config = dict(
    n_layer=12,
    d_model=320,
    n_head=10,
    n_kv_head=2,
    head_dim=32,
    d_mlp=1280,
    vocab_size=16384,
    activation='squared_relu',
    norm='rmsnorm',
    norm_place='pre',
    norm_eps=1e-05,
    positions='rope',
    rope_base=1020.0,
    rope_fraction=0.5,
    qk_norm=True,
    attn_scale=0.195,
    bias='none',
    tie_embeddings='early',
    parallel_block=True,
    extras=['local attention windows', 'gated attention', 'value residuals', 'hashed n-gram embeddings', 'an embedding shortcut', 'learned residual scales', 'skips across layers', 'weighted sums over earlier layers', 'capped logits'],
    init='trunc',
    init_std_qkv=0.0196,
    init_std_o=0.0,
    init_std_up=0.0196,
    init_std_down=0.0,
    optimizer='muon_variant',
    lr=0.0108,
    beta1=0.95,
    weight_decay=0.017,
    lr_head=0.00561,
    warmup_steps=0,
    schedule='wsd',
    decay_fraction=1.0,
    decay_shape='linear',
    final_lr_fraction=0.0,
    batch_tokens=[32768, 65536],
    seq_len=512,
    doc_mask=True,
    train_tokens=431800000,
    steps=8869,
    dataset='wikipedia_en',
)
Each number is 50 + 10 x the weight over its row's rms, rounded and kept within 0 to 99. Layers, rows and columns count from 0. The size before them is the row's rms in percent of the matrix's.

# layer 2 MLP down (transposed), 1280x320, rms 0.0679, rows 252-306, columns 64-127
103:58 37 46 47 61 49 54 56 56 55 52 59 43 43 43 52 42 47 39 38 59 39 62 40 36 50 42 31 61 37 68 59 40 64 54 58 36 40 56 28 70 35 64 46 35 44 43 52 40 59 42 62 45 48 53 58 44 60 40 40 62 48 35 42
106:51 56 52 69 36 48 51 39 60 58 64 57 59 49 48 57 57 61 41 50 59 45 34 53 40 54 46 49 41 65 67 48 26 59 57 41 74 36 39 68 53 42 58 65 57 43 39 46 53 49 49 48 47 54 40 58 40 57 38 41 51 61 42 32
099:57 53 54 54 44 30 53 62 45 49 51 51 54 49 43 64 69 60 56 46 45 60 56 60 54 60 44 67 38 35 61 43 40 42 47 32 54 37 44 31 55 69 63 51 49 50 43 64 38 52 44 42 60 25 40 52 49 54 43 59 48 43 44 49
101:51 49 53 46 72 38 37 40 59 58 45 48 38 43 53 49 45 52 59 67 59 45 41 36 71 49 36 63 52 38 41 52 50 54 39 46 56 43 37 54 53 62 46 33 41 42 52 46 74 33 54 43 54 78 54 69 47 49 55 51 62 57 29 52
099:60 47 53 43 45 60 59 55 53 41 58 43 61 35 47 28 39 51 48 53 53 68 57 63 56 61 27 30 50 38 44 39 48 49 41 60 44 48 51 43 61 29 60 58 55 42 40 52 55 46 56 63 57 61 54 34 45 59 32 75 74 49 39 37
100:55 55 37 59 78 66 45 48 47 53 38 39 50 58 35 44 49 75 33 49 51 55 46 40 49 53 52 60 48 40 46 42 38 29 57 26 39 46 32 54 69 47 46 28 54 45 45 41 56 32 45 57 54 32 45 52 58 39 58 43 57 37 58 55
107:39 59 55 63 37 50 37 54 45 54 31 60 52 56 48 57 34 54 50 46 38 51 64 57 50 31 41 51 42 45 54 59 48 55 42 53 38 37 53 55 69 44 48 31 34 51 55 69 59 19 61 50 48 43 42 40 36 48 73 59 51 31 60 57
103:55 48 48 67 37 61 46 46 51 72 61 50 45 48 52 67 47 41 51 45 32 60 64 71 43 69 41 49 47 50 63 38 56 50 58 59 43 47 45 63 42 53 52 47 42 51 50 49 48 53 61 44 53 37 69 43 37 45 40 58 45 44 38 52
101:38 33 47 49 57 37 65 36 49 43 67 36 54 60 53 52 59 53 46 48 64 56 54 46 33 47 48 45 57 38 53 63 47 61 48 63 55 63 33 26 56 76 56 45 56 66 53 42 41 57 53 35 37 77 46 53 40 41 64 68 52 47 38 46
101:50 53 48 46 51 32 60 41 44 55 50 48 49 60 60 49 44 37 40 52 46 36 54 58 46 49 50 49 41 60 34 40 40 62 55 53 38 49 56 53 44 63 47 57 50 54 65 49 39 44 71 44 40 32 42 33 28 55 44 47 45 37 48 47
102:59 59 61 62 40 53 57 69 43 60 43 45 64 57 58 55 76 59 46 54 67 65 47 57 54 46 36 33 51 51 39 55 41 42 35 45 37 64 38 64 37 63 46 53 62 39 71 45 60 33 67 59 39 58 59 51 43 49 33 63 43 35 33 66
105:65 56 52 56 41 58 31 64 61 32 45 50 50 58 58 33 43 54 36 42 37 67 66 59 68 17 42 60 52 44 35 31 50 33 88 63 63 56 54 37 48 44 57 58 39 58 56 53 43 38 44 56 43 31 57 50 42 38 50 28 39 34 60 46
103:47 51 50 51 43 42 51 47 46 48 42 54 64 37 47 47 53 59 59 32 48 47 54 54 55 22 61 57 58 59 52 71 47 53 67 54 58 38 50 51 40 55 53 45 47 51 69 55 50 58 38 44 59 48 53 53 52 33 38 49 55 36 48 60
102:74 56 54 55 50 62 51 39 38 52 36 51 51 64 45 66 29 64 47 40 44 50 59 43 48 37 41 49 69 41 42 45 32 54 48 62 43 58 49 54 39 54 46 72 52 47 37 40 56 61 61 68 48 57 43 46 52 43 58 50 46 51 54 53
103:53 55 50 50 58 45 58 52 56 40 60 50 48 46 63 39 46 56 73 48 56 46 62 63 41 50 44 40 42 54 60 58 59 61 35 68 42 55 56 47 50 65 46 72 44 50 43 33 34 37 47 44 15 48 66 38 61 52 36 52 43 62 45 35
100:39 52 34 50 50 41 63 50 38 39 56 39 55 43 69 67 47 40 31 67 53 37 66 41 35 61 57 53 56 61 38 37 43 58 48 46 51 43 54 48 42 44 40 46 69 48 44 53 36 39 57 57 46 50 52 54 57 49 54 68 47 57 67 39
103:47 63 54 55 30 36 52 51 60 42 59 59 43 45 57 49 64 73 43 43 36 46 57 32 43 49 42 51 56 61 42 51 62 57 78 62 60 32 27 37 47 50 41 56 58 37 75 57 39 51 55 37 58 42 32 45 51 45 53 44 35 46 36 38
103:39 58 37 53 51 55 55 53 37 44 67 56 41 53 40 47 57 53 42 50 52 44 50 59 48 52 41 54 29 46 55 51 44 32 48 63 37 51 58 53 61 55 50 68 56 41 39 45 37 69 52 62 63 70 46 64 54 23 46 56 37 39 46 64
107:47 57 60 58 60 52 64 62 46 57 79 32 25 58 68 65 64 58 48 71 58 43 60 64 37 47 44 48 53 47 56 48 45 39 56 40 43 58 57 47 36 39 43 42 59 62 55 54 43 39 30 44 43 59 43 44 52 67 52 57 46 73 66 52
104:65 63 59 56 34 60 52 56 39 52 47 65 64 50 22 35 51 47 56 49 43 61 48 43 59 55 41 41 52 48 36 39 44 42 44 63 40 54 64 71 43 38 58 40 52 53 65 31 45 66 68 40 41 45 48 54 37 48 43 45 51 57 39 63
104:47 38 52 47 43 57 37 49 36 36 38 57 51 45 53 30 27 49 44 51 44 53 48 33 50 52 53 48 69 50 44 48 41 65 42 76 50 54 57 48 36 42 36 57 48 40 48 39 57 41 52 44 40 52 52 48 50 45 34 48 37 48 52 52
101:57 53 36 52 37 41 49 50 45 52 53 51 42 40 61 49 42 62 45 67 53 61 59 34 41 40 32 51 43 43 50 62 41 51 65 22 50 58 48 52 65 23 39 58 53 50 38 47 58 43 47 54 54 46 34 43 67 41 63 57 48 28 50 58
105:51 60 60 42 46 63 54 37 52 68 41 63 38 51 50 46 48 47 47 40 53 59 50 47 51 74 45 51 52 57 53 54 45 51 53 44 46 57 64 55 42 64 59 52 68 40 30 60 50 52 55 43 55 58 40 33 64 50 43 32 48 69 59 50
101:40 57 62 37 32 36 51 47 50 59 53 54 57 48 61 64 51 50 51 50 39 47 62 58 65 42 57 43 52 51 56 58 30 46 55 40 47 43 41 56 44 56 19 38 58 49 62 46 29 50 34 65 38 60 46 48 56 39 36 43 32 57 40 60
100:50 45 48 75 45 52 39 48 47 41 60 48 31 52 45 59 52 60 65 34 41 46 75 56 80 57 55 44 49 53 58 31 56 34 36 51 55 47 49 64 37 59 53 34 65 67 58 56 41 68 39 42 41 53 65 55 45 55 54 50 67 46 51 78
098:57 44 57 42 47 42 38 58 62 58 49 57 44 62 47 46 68 39 50 35 58 42 46 57 47 41 28 50 41 58 53 39 44 41 46 56 43 49 47 32 45 30 45 44 60 39 63 50 28 51 41 39 23 43 39 60 49 51 60 56 52 63 38 43
101:54 59 50 60 43 54 52 61 55 67 60 44 34 29 33 49 51 38 44 58 35 50 57 42 68 45 44 61 54 65 46 42 44 56 67 57 48 54 29 42 53 32 35 46 53 62 52 58 48 58 67 50 41 51 67 59 41 37 61 50 61 59 56 55
100:65 59 44 59 54 46 43 57 54 55 54 46 46 45 27 65 53 68 37 66 54 60 60 58 66 64 57 44 55 42 62 46 47 63 55 42 46 53 45 48 35 54 46 44 45 26 50 47 47 51 48 55 61 50 52 42 62 45 41 43 53 38 55 32
100:60 69 51 53 52 45 61 43 59 57 60 46 31 45 37 57 51 64 54 34 55 49 57 53 66 42 54 42 41 67 45 60 35 48 56 48 37 35 48 48 55 57 54 71 56 37 45 48 35 63 50 41 65 37 53 33 72 49 38 38 46 46 64 44
087:48 52 36 47 56 31 43 51 61 49 50 55 63 67 54 73 43 55 58 52 50 62 66 34 50 49 48 27 58 41 44 50 44 57 52 48 45 30 47 60 58 45 45 38 58 67 55 50 47 50 59 65 53 60 42 57 77 31 43 57 57 55 50 57
098:60 45 53 45 55 43 44 62 48 40 55 48 58 60 51 54 44 59 42 53 52 50 43 54 54 51 54 57 51 41 46 60 40 63 42 63 41 45 55 60 60 63 45 42 51 55 46 41 43 56 54 48 39 54 35 58 62 64 49 44 53 68 51 49
097:49 46 34 41 31 55 50 48 50 31 47 60 53 56 46 60 56 57 41 53 39 52 58 61 48 33 49 45 55 36 64 39 55 37 41 37 60 38 37 43 39 48 48 42 31 56 50 71 60 50 51 50 35 38 52 59 48 52 29 55 46 49 65 49
101:63 41 31 49 63 43 41 25 37 49 41 63 52 46 58 34 50 47 62 49 37 49 42 57 55 41 51 58 32 49 65 49 65 49 38 54 53 48 42 50 31 51 48 52 55 37 40 53 66 27 38 42 55 55 34 38 20 46 33 47 58 45 48 55
100:45 61 57 59 59 51 67 53 57 42 53 41 63 57 51 63 49 49 66 68 40 49 82 56 48 61 53 50 66 52 26 54 40 54 63 43 66 50 43 44 51 44 40 52 34 51 32 49 50 62 50 65 61 43 36 43 59 45 38 72 49 38 53 52
100:42 77 64 38 56 57 63 48 42 52 59 46 66 52 44 48 48 31 44 55 54 40 40 45 42 56 66 69 59 59 49 63 46 59 43 59 54 74 48 67 51 25 35 56 46 47 44 59 51 58 41 46 53 54 41 54 37 57 55 57 48 51 51 47
102:59 64 38 31 34 53 65 40 48 55 35 42 55 72 67 58 48 35 61 69 48 47 50 40 62 47 64 73 40 23 64 55 40 43 57 57 43 58 61 64 61 68 47 41 55 54 53 37 38 55 51 61 47 47 63 49 62 42 51 36 50 57 40 33
102:53 38 50 40 58 54 39 46 55 41 57 64 58 50 60 55 59 47 58 45 38 51 43 58 56 64 55 54 55 50 41 61 38 59 64 32 53 57 69 64 38 28 60 48 59 44 49 26 30 50 64 34 37 59 52 49 50 52 62 45 48 48 47 43
106:49 64 57 39 48 44 54 48 54 36 46 37 51 60 41 55 49 48 46 68 40 50 58 46 40 59 48 52 48 65 62 66 40 48 44 54 45 45 64 67 38 61 45 46 62 35 64 62 48 62 56 43 32 50 63 52 56 51 53 47 36 46 54 42
095:21 66 69 52 42 51 73 58 57 59 54 64 53 29 51 22 49 50 45 47 54 61 50 42 43 60 55 51 53 54 66 55 38 43 47 42 61 55 53 55 41 30 38 53 54 69 64 73 36 53 46 56 45 51 51 41 72 54 49 53 35 52 50 49
095:48 41 54 48 48 40 43 59 63 57 59 48 45 55 49 68 47 51 40 48 46 40 49 47 59 55 51 40 56 60 59 67 41 54 44 57 39 51 44 53 38 73 62 41 47 31 50 54 64 48 53 57 40 59 46 48 66 48 28 49 48 54 42 46
099:50 44 62 65 58 53 51 54 51 58 39 51 44 53 37 44 57 57 54 56 69 59 51 54 73 47 46 48 35 45 64 54 40 58 27 53 48 44 47 39 56 51 35 71 44 53 41 47 28 36 66 53 35 58 54 60 57 42 52 58 69 53 45 45
096:52 42 56 61 63 59 68 47 58 44 45 54 45 48 38 58 54 67 56 42 46 51 49 20 59 62 60 68 47 49 61 63 51 48 44 58 51 35 36 76 45 46 69 65 56 74 47 58 57 50 53 47 58 26 51 50 65 66 50 34 57 67 29 45
101:47 62 34 46 44 62 47 61 55 51 55 41 51 59 41 54 50 37 55 36 46 43 51 55 45 46 33 41 51 52 57 48 51 46 57 44 40 65 48 44 52 26 40 54 34 50 54 49 44 49 49 57 56 45 43 42 39 38 41 33 54 63 65 65
090:60 42 50 47 44 45 24 49 56 53 46 42 36 62 59 37 64 46 55 46 47 46 54 54 64 48 49 52 67 56 44 56 54 51 62 61 43 35 52 39 37 68 41 53 42 60 60 48 27 46 47 67 70 34 50 53 56 61 45 55 52 62 39 56
104:56 46 45 44 61 41 34 50 54 56 42 54 67 46 61 62 53 49 57 56 39 46 49 61 30 41 49 49 48 69 52 64 45 62 56 53 33 41 28 78 52 42 30 44 64 49 61 41 59 60 41 34 55 48 62 47 34 56 57 41 42 53 59 38
096:52 61 61 48 49 50 41 61 61 44 51 52 48 52 53 64 69 45 44 48 34 43 42 32 52 49 55 63 65 39 55 65 58 43 54 57 58 52 65 36 57 75 34 57 72 35 43 63 49 50 58 60 59 46 62 65 54 65 63 42 38 44 26 48
099:70 39 58 61 56 68 46 64 41 57 53 37 57 45 66 42 43 37 57 46 40 62 50 57 29 51 50 55 61 52 49 60 52 59 61 43 25 43 46 63 64 49 38 29 38 48 59 48 35 59 58 58 43 47 57 52 40 59 44 47 30 48 56 51
094:58 78 45 40 58 66 44 41 58 54 49 59 53 27 50 68 51 66 57 52 59 44 66 62 64 34 34 56 37 54 53 58 67 60 42 32 56 54 51 43 41 38 34 54 18 47 48 46 58 69 36 37 51 62 69 40 50 55 41 22 39 31 62 44
096:49 52 56 56 59 67 43 31 46 55 46 48 49 49 29 33 46 43 48 57 46 59 50 47 54 41 60 61 48 54 43 61 54 62 36 55 54 53 43 74 69 45 39 60 43 41 69 53 50 65 46 49 59 63 39 44 44 45 62 54 67 58 69 34
095:54 37 43 34 38 52 32 41 56 57 46 46 57 63 50 43 50 55 50 47 55 44 53 43 52 61 48 51 51 52 56 44 43 39 52 52 60 54 52 51 57 47 48 42 38 42 38 35 45 48 60 44 51 47 41 27 77 52 48 57 63 53 52 61
096:56 58 64 47 62 59 54 50 49 48 59 57 58 39 52 48 48 65 51 72 59 42 55 58 47 62 65 50 50 37 55 44 53 30 41 66 47 43 40 38 53 55 51 29 58 36 46 65 39 58 55 54 46 65 52 55 74 45 25 40 34 47 43 38
091:74 29 41 42 63 44 51 57 40 46 57 65 36 57 44 67 64 38 38 36 59 52 62 42 53 37 62 53 67 50 44 50 43 50 56 61 52 50 48 48 67 51 46 56 33 33 59 47 44 45 56 71 45 61 47 51 53 63 34 53 37 67 47 62
108:53 33 58 61 41 62 56 45 40 43 42 48 44 70 53 55 55 50 34 46 54 45 40 29 57 57 30 65 47 37 27 37 43 51 67 62 37 44 67 50 39 49 34 58 54 45 57 35 56 54 42 73 51 44 62 39 39 47 70 26 46 56 59 38
106:62 45 53 41 35 53 32 53 60 50 44 49 53 32 35 72 62 50 41 37 55 32 61 52 43 45 36 69 48 64 40 62 47 60 55 59 71 69 60 57 65 35 60 51 53 46 49 37 57 44 52 49 39 55 51 46 49 50 62 41 52 58 38 37
096:53 51 61 51 62 46 67 52 57 52 60 60 52 47 49 47 30 36 58 42 68 39 65 68 38 57 54 44 69 65 34 47 50 40 38 49 57 56 42 41 49 46 50 65 57 46 48 60 42 50 47 36 22 37 43 52 74 39 59 49 48 59 49 49
# layer 2 MLP up, 1280x320, rms 0.135, rows 253-306, columns 64-127
109:54 66 51 46 56 54 49 48 43 51 34 52 51 48 53 55 50 50 69 37 52 51 60 64 46 39 60 55 66 57 44 43 45 41 50 45 42 55 30 50 58 41 65 57 51 44 50 60 48 50 33 43 51 36 63 58 47 58 61 83 58 36 48 62
101:54 53 45 38 40 33 46 41 72 50 42 56 45 48 61 50 56 48 54 60 68 50 52 43 39 44 39 44 55 54 38 65 40 52 52 57 54 35 50 83 51 35 66 57 66 47 52 52 36 61 27 52 37 53 74 60 28 58 59 52 56 53 50 39
097:39 77 46 56 55 50 43 40 40 51 49 39 60 55 37 55 56 47 59 52 45 39 65 55 53 53 49 36 52 65 40 37 49 46 39 60 58 59 42 57 51 49 56 36 56 46 56 39 45 47 48 50 58 55 54 36 48 40 63 46 38 53 45 53
103:63 49 47 53 47 50 22 48 43 51 41 64 50 64 52 62 53 62 54 63 41 46 45 57 56 56 39 51 53 62 49 61 61 51 60 45 75 68 36 36 47 53 51 41 55 41 43 56 45 50 54 48 43 41 45 40 58 44 40 44 50 57 57 50
105:45 71 52 61 44 63 45 44 44 45 46 42 40 62 34 54 52 52 63 37 41 45 60 50 54 54 36 40 32 63 68 58 49 49 56 49 71 62 44 57 47 44 55 65 62 55 35 51 48 37 34 55 45 39 52 54 55 51 45 70 57 62 59 58
107:29 51 41 57 53 63 51 44 36 41 59 55 15 40 37 41 49 55 48 54 61 24 50 43 84 60 49 39 52 54 60 59 61 51 50 52 63 51 55 65 63 64 53 67 54 63 70 38 50 57 40 41 47 49 66 57 55 49 57 65 50 54 64 52
107:55 54 51 33 41 48 45 56 56 48 66 66 53 57 55 45 61 58 67 61 68 55 49 51 40 71 51 34 36 45 49 65 44 52 69 42 49 51 52 38 34 40 32 49 49 37 52 54 50 33 44 49 53 42 55 56 39 52 46 60 59 56 68 43
094:59 51 47 53 40 61 52 61 58 64 56 40 48 44 51 59 40 34 48 33 59 65 51 42 71 40 62 43 31 56 59 66 57 26 48 50 39 82 60 51 45 43 56 50 56 71 54 48 42 55 47 42 47 48 61 52 57 47 52 47 52 42 42 44
095:48 47 44 53 42 36 54 34 57 38 48 51 33 54 50 40 50 42 56 49 47 67 41 40 56 71 54 41 66 40 55 57 31 62 35 58 31 34 51 42 58 29 34 63 50 48 28 51 47 45 64 54 62 68 62 55 46 44 50 48 54 53 45 45
096:47 39 35 51 59 36 58 39 65 51 47 41 45 35 34 39 37 51 66 33 37 50 51 44 46 57 32 39 39 55 33 55 66 48 60 57 53 60 48 42 42 53 42 49 39 58 55 38 41 61 59 56 57 49 33 45 49 41 57 45 59 54 52 48
101:33 59 57 55 45 43 64 51 46 45 47 39 54 58 42 36 58 60 49 52 49 67 48 53 55 69 60 38 48 48 42 59 55 48 39 50 60 26 48 72 57 52 43 54 43 42 32 47 51 48 50 59 49 55 54 73 43 60 57 59 36 43 30 51
099:32 58 51 57 50 50 53 42 44 44 39 59 50 54 53 69 66 35 29 72 51 45 62 57 52 35 64 44 37 56 56 49 56 57 37 66 23 49 63 51 53 53 53 46 48 62 24 40 55 63 57 52 56 50 62 56 50 64 74 45 53 48 38 32
093:46 51 33 65 61 44 48 55 45 53 46 47 36 50 59 47 40 45 46 59 45 46 54 73 45 53 53 54 49 47 66 54 67 48 43 38 58 47 38 58 57 54 39 39 41 70 41 41 48 47 45 39 40 69 48 40 53 59 54 57 55 46 34 54
098:34 42 56 50 51 43 70 24 51 49 44 69 55 61 42 48 53 52 45 49 50 42 43 55 53 40 59 58 68 56 45 46 41 54 41 45 51 48 43 48 41 46 53 62 63 44 61 27 63 44 51 48 33 36 46 47 44 40 52 48 44 39 51 40
101:38 60 34 49 46 49 42 31 65 61 47 30 75 50 41 41 61 39 48 40 55 35 55 58 59 44 42 53 45 51 76 52 62 64 49 60 50 61 46 41 58 57 45 51 62 52 54 62 68 49 43 48 48 49 59 51 33 60 44 43 50 46 54 44
102:31 54 57 49 58 66 48 55 47 53 53 44 60 67 60 42 51 40 52 52 40 55 47 44 55 46 58 47 40 45 46 54 43 41 57 50 42 53 68 33 58 63 57 41 39 53 35 52 64 30 48 42 53 45 58 47 42 48 55 53 45 47 48 40
105:56 55 64 50 56 50 56 44 34 31 47 46 65 59 73 73 50 38 64 53 51 48 49 44 49 53 57 48 64 49 48 54 54 52 64 37 62 57 44 54 59 44 37 58 39 51 40 53 59 48 47 48 37 27 66 38 54 51 62 57 50 34 39 39
111:62 45 63 59 45 49 46 44 58 36 52 53 62 66 38 60 49 47 34 34 55 52 26 62 79 62 52 44 48 56 44 50 58 49 36 47 50 65 55 60 49 50 57 58 66 54 56 54 44 45 42 54 68 53 45 65 42 53 65 60 53 45 45 52
104:49 54 62 62 46 35 53 39 75 45 38 46 40 44 50 45 39 70 53 53 46 45 63 51 36 52 40 57 56 38 44 58 50 34 50 48 53 58 41 47 48 60 37 55 48 50 62 41 56 45 24 55 42 52 41 67 49 71 54 57 38 46 52 38
099:41 58 62 69 42 48 40 55 49 39 48 46 54 56 31 58 54 38 69 52 57 53 58 54 43 71 45 38 38 45 50 47 58 45 58 25 51 41 47 52 45 63 73 42 66 47 44 65 30 52 44 49 67 50 46 52 45 47 66 54 38 54 66 41
095:59 41 44 75 49 47 60 53 42 65 50 55 44 73 53 50 44 51 39 45 44 55 42 35 52 63 51 40 55 47 71 48 51 47 46 63 48 51 64 53 59 58 65 49 29 46 65 47 31 53 47 43 53 28 50 39 36 55 43 52 54 41 55 65
100:33 37 51 57 54 39 63 72 28 38 19 60 33 54 57 54 47 47 50 51 52 43 56 49 27 42 64 58 57 56 49 40 44 52 57 55 46 43 41 54 63 27 46 37 57 55 47 50 48 58 51 38 43 54 46 56 31 48 60 49 42 57 34 47
099:48 49 50 44 49 51 40 49 45 49 46 37 47 43 51 59 54 50 54 46 41 63 44 38 64 43 75 46 53 64 31 38 45 57 43 49 47 44 58 43 46 59 65 56 51 53 38 59 36 47 48 51 51 63 72 53 50 43 49 67 58 51 42 59
098:53 54 43 50 45 32 41 50 40 44 49 61 62 43 56 50 50 72 40 48 73 44 55 42 39 52 62 52 38 72 35 52 55 41 61 46 54 69 50 57 80 35 54 65 40 47 37 40 45 38 48 50 48 46 50 58 45 44 56 46 42 72 32 41
103:51 22 54 53 46 44 49 47 50 50 51 50 53 83 64 73 51 68 63 48 46 63 46 21 56 70 59 25 46 61 58 40 48 56 37 67 59 52 37 43 47 56 45 45 61 64 54 61 74 45 53 44 58 58 64 59 60 47 42 65 56 52 61 43
102:46 45 53 39 51 54 53 49 39 57 60 59 59 47 45 52 46 41 38 48 54 27 30 60 53 54 43 49 51 40 62 56 48 49 36 39 77 53 54 48 69 55 57 60 52 54 35 64 71 48 33 45 50 52 55 58 53 43 32 57 49 45 30 47
101:51 40 58 49 50 53 45 61 45 56 50 26 45 52 61 47 40 47 60 31 51 41 36 40 41 39 33 42 52 47 48 36 22 44 60 57 43 58 48 48 52 54 59 49 43 49 39 38 47 48 37 35 50 52 54 58 49 34 39 49 44 49 50 70
098:42 49 63 40 58 43 37 53 44 51 57 33 48 43 34 39 65 35 46 46 56 55 57 39 70 52 31 37 53 41 45 33 30 47 43 41 49 42 37 42 51 59 49 40 50 68 47 63 56 32 51 58 30 54 60 53 52 47 52 53 47 66 48 58
085:47 53 57 41 37 50 49 48 34 66 57 43 38 31 57 41 47 43 56 29 65 45 45 45 35 42 54 46 52 48 47 47 44 30 53 37 47 66 29 38 49 52 52 47 52 57 45 39 46 41 41 54 58 48 50 52 56 52 54 40 52 55 42 32
100:68 56 51 53 37 52 60 42 38 42 50 58 44 69 50 60 40 45 64 56 40 39 48 50 55 50 57 44 55 48 48 68 44 39 61 50 43 46 60 45 52 46 54 48 43 56 40 41 49 60 54 67 71 56 34 54 45 48 55 38 52 40 52 56
095:39 50 61 44 38 43 61 51 68 52 52 52 44 53 40 21 49 59 51 54 61 58 55 39 41 49 53 52 35 43 25 54 48 40 37 42 50 44 70 52 54 60 58 44 59 60 41 28 64 55 34 41 56 32 40 63 56 46 55 41 60 41 58 50
099:58 74 43 37 60 42 53 44 44 41 47 57 55 47 37 54 36 59 45 32 53 48 57 52 44 64 62 44 49 73 35 70 34 45 47 54 52 55 48 50 52 44 17 54 59 52 58 60 29 43 70 46 37 52 52 66 56 52 54 58 33 54 43 46
102:47 51 68 51 36 46 32 41 41 47 53 41 49 58 45 26 46 42 42 37 55 55 48 52 57 33 42 50 62 33 55 51 59 44 32 61 48 53 47 61 40 50 20 63 56 48 19 50 36 55 43 45 49 60 60 55 52 47 52 24 65 50 35 45
106:65 45 51 44 39 64 42 48 30 53 51 53 49 59 47 39 38 43 64 52 43 48 46 51 49 49 22 53 49 43 37 34 60 35 50 38 62 64 36 39 37 41 62 38 30 51 46 35 60 56 66 69 49 63 52 42 61 49 52 32 58 58 53 62
097:52 53 77 64 45 48 50 37 58 66 47 40 37 54 70 45 56 72 65 25 39 59 43 61 41 64 37 49 53 55 44 47 58 58 59 33 47 43 45 39 46 53 57 54 46 60 55 46 46 62 48 45 52 55 54 42 46 50 48 48 48 44 40 55
103:64 58 45 53 46 61 46 57 60 50 42 63 50 57 48 50 54 50 56 69 51 50 38 45 52 51 36 53 53 47 43 50 52 46 65 47 33 53 43 50 45 50 45 54 55 46 46 52 47 50 43 42 47 39 68 43 43 52 64 43 57 28 35 43
104:34 56 60 40 39 59 38 62 48 47 59 53 44 45 42 54 43 37 45 48 49 58 41 61 32 49 71 49 50 56 54 34 70 62 64 55 56 47 46 48 56 56 52 46 65 45 49 35 58 57 55 79 51 53 70 46 49 52 48 51 48 45 37 41
099:45 42 59 47 57 49 51 48 49 59 47 42 55 63 52 55 40 50 57 61 52 53 44 39 39 49 19 51 39 58 52 45 62 58 72 40 42 67 47 44 53 49 73 51 35 43 51 40 58 55 34 36 39 66 45 41 58 52 54 44 57 58 44 46
102:44 57 48 53 32 56 62 65 28 55 49 52 53 50 48 55 56 36 56 57 61 57 60 38 36 40 59 56 49 58 45 54 47 49 64 40 49 39 45 36 49 30 49 48 33 58 41 54 43 64 34 58 33 66 49 50 28 48 50 36 53 32 50 60
100:56 57 32 36 44 30 56 53 56 44 47 43 52 66 56 62 42 52 66 60 48 43 47 53 42 41 46 46 46 54 54 47 46 55 51 58 51 62 35 56 39 44 51 37 46 55 63 58 55 53 51 45 52 46 48 41 61 68 32 49 50 45 59 69
092:48 66 41 40 41 53 48 53 49 38 62 37 46 53 47 47 71 50 50 57 56 65 60 53 58 39 57 48 45 55 55 38 58 58 60 35 61 23 57 63 54 62 36 40 31 37 45 53 51 43 42 46 50 41 48 62 38 40 54 61 51 42 55 50
102:46 37 44 51 57 45 51 44 55 47 43 55 47 54 35 37 27 61 33 45 56 64 48 39 54 62 54 43 45 52 33 57 52 55 40 42 61 41 57 49 47 51 62 36 57 55 44 65 44 48 50 45 34 55 47 43 51 51 43 66 56 51 50 45
093:52 52 50 62 35 62 53 33 53 56 49 42 41 39 46 38 43 53 45 53 40 46 49 66 50 43 56 52 61 53 39 59 48 32 55 39 61 59 46 48 47 59 50 26 40 45 23 59 41 54 45 30 42 47 62 40 51 45 70 48 39 38 48 58
096:61 51 35 53 53 42 43 50 52 38 51 60 22 55 36 44 54 38 38 48 59 52 48 41 40 51 62 43 48 45 54 47 61 46 40 49 67 44 47 56 40 41 43 64 38 45 45 48 51 52 47 41 50 38 59 46 44 33 48 58 68 59 51 61
091:61 51 47 52 50 71 63 54 46 34 55 43 41 35 60 50 64 51 39 55 34 59 43 31 34 48 58 47 52 59 41 49 39 53 27 53 43 47 58 62 56 50 26 53 42 59 48 48 41 55 35 60 60 46 67 61 51 69 62 47 26 24 64 41
098:38 42 46 46 43 57 45 49 44 43 48 35 52 70 53 54 46 48 45 57 24 52 43 42 51 69 67 46 53 54 41 59 39 41 30 36 51 61 47 35 51 53 53 66 45 54 52 64 50 35 38 43 30 44 47 50 40 42 44 52 46 55 44 48
094:37 57 49 49 41 45 36 58 47 42 58 61 54 46 59 43 41 46 64 52 41 45 51 42 42 34 61 44 52 52 53 49 35 63 42 77 30 65 34 85 38 62 50 52 57 63 49 34 50 35 52 58 51 54 45 47 55 51 58 66 54 49 54 40
094:43 46 53 62 68 62 55 51 57 43 56 55 39 62 46 68 45 50 26 38 38 47 58 51 45 56 52 43 49 38 49 59 49 41 58 46 65 44 52 24 46 49 57 38 57 42 57 45 50 65 48 25 41 40 62 53 41 54 47 50 45 53 61 65
099:36 46 54 54 39 46 62 40 55 56 62 26 55 60 50 58 51 46 51 42 49 44 41 37 67 56 50 43 43 53 54 46 46 48 68 61 59 41 56 42 49 62 41 50 45 50 58 45 46 50 54 30 48 46 50 62 57 48 50 33 66 54 54 61
093:65 51 35 59 52 42 50 55 51 44 49 44 58 58 58 51 41 43 47 38 51 51 55 56 51 38 56 52 72 54 47 39 45 62 42 52 48 59 56 42 60 49 46 62 43 42 46 62 63 62 46 62 69 46 45 59 27 50 63 50 43 55 66 33
081:71 32 54 54 48 65 40 48 53 40 50 55 41 47 55 60 64 42 37 54 52 40 50 52 51 55 35 19 66 58 37 54 38 35 55 43 67 64 38 51 68 43 39 39 56 57 50 56 62 63 45 39 68 44 63 46 49 54 49 42 37 55 42 43
109:37 48 38 53 38 46 46 65 60 49 53 56 66 37 50 51 53 68 45 57 53 41 46 50 55 67 49 58 48 34 60 68 34 55 35 45 35 34 50 63 48 39 55 39 47 64 46 68 65 38 53 57 55 59 34 51 49 52 47 44 62 37 47 32
107:48 52 39 62 36 54 63 37 43 52 48 36 61 51 56 21 56 47 48 54 42 45 47 61 43 58 66 48 47 54 55 38 58 45 48 52 49 40 58 55 64 44 47 44 42 46 37 61 58 43 54 58 45 46 46 14 69 38 14 47 39 62 42 59
100:20 48 45 41 48 56 44 66 41 39 58 50 66 71 47 45 58 44 33 40 58 62 59 61 50 54 46 51 37 65 50 55 58 59 41 54 53 38 63 57 57 67 42 51 53 56 54 38 69 66 45 38 47 28 55 63 58 49 50 41 56 51 45 43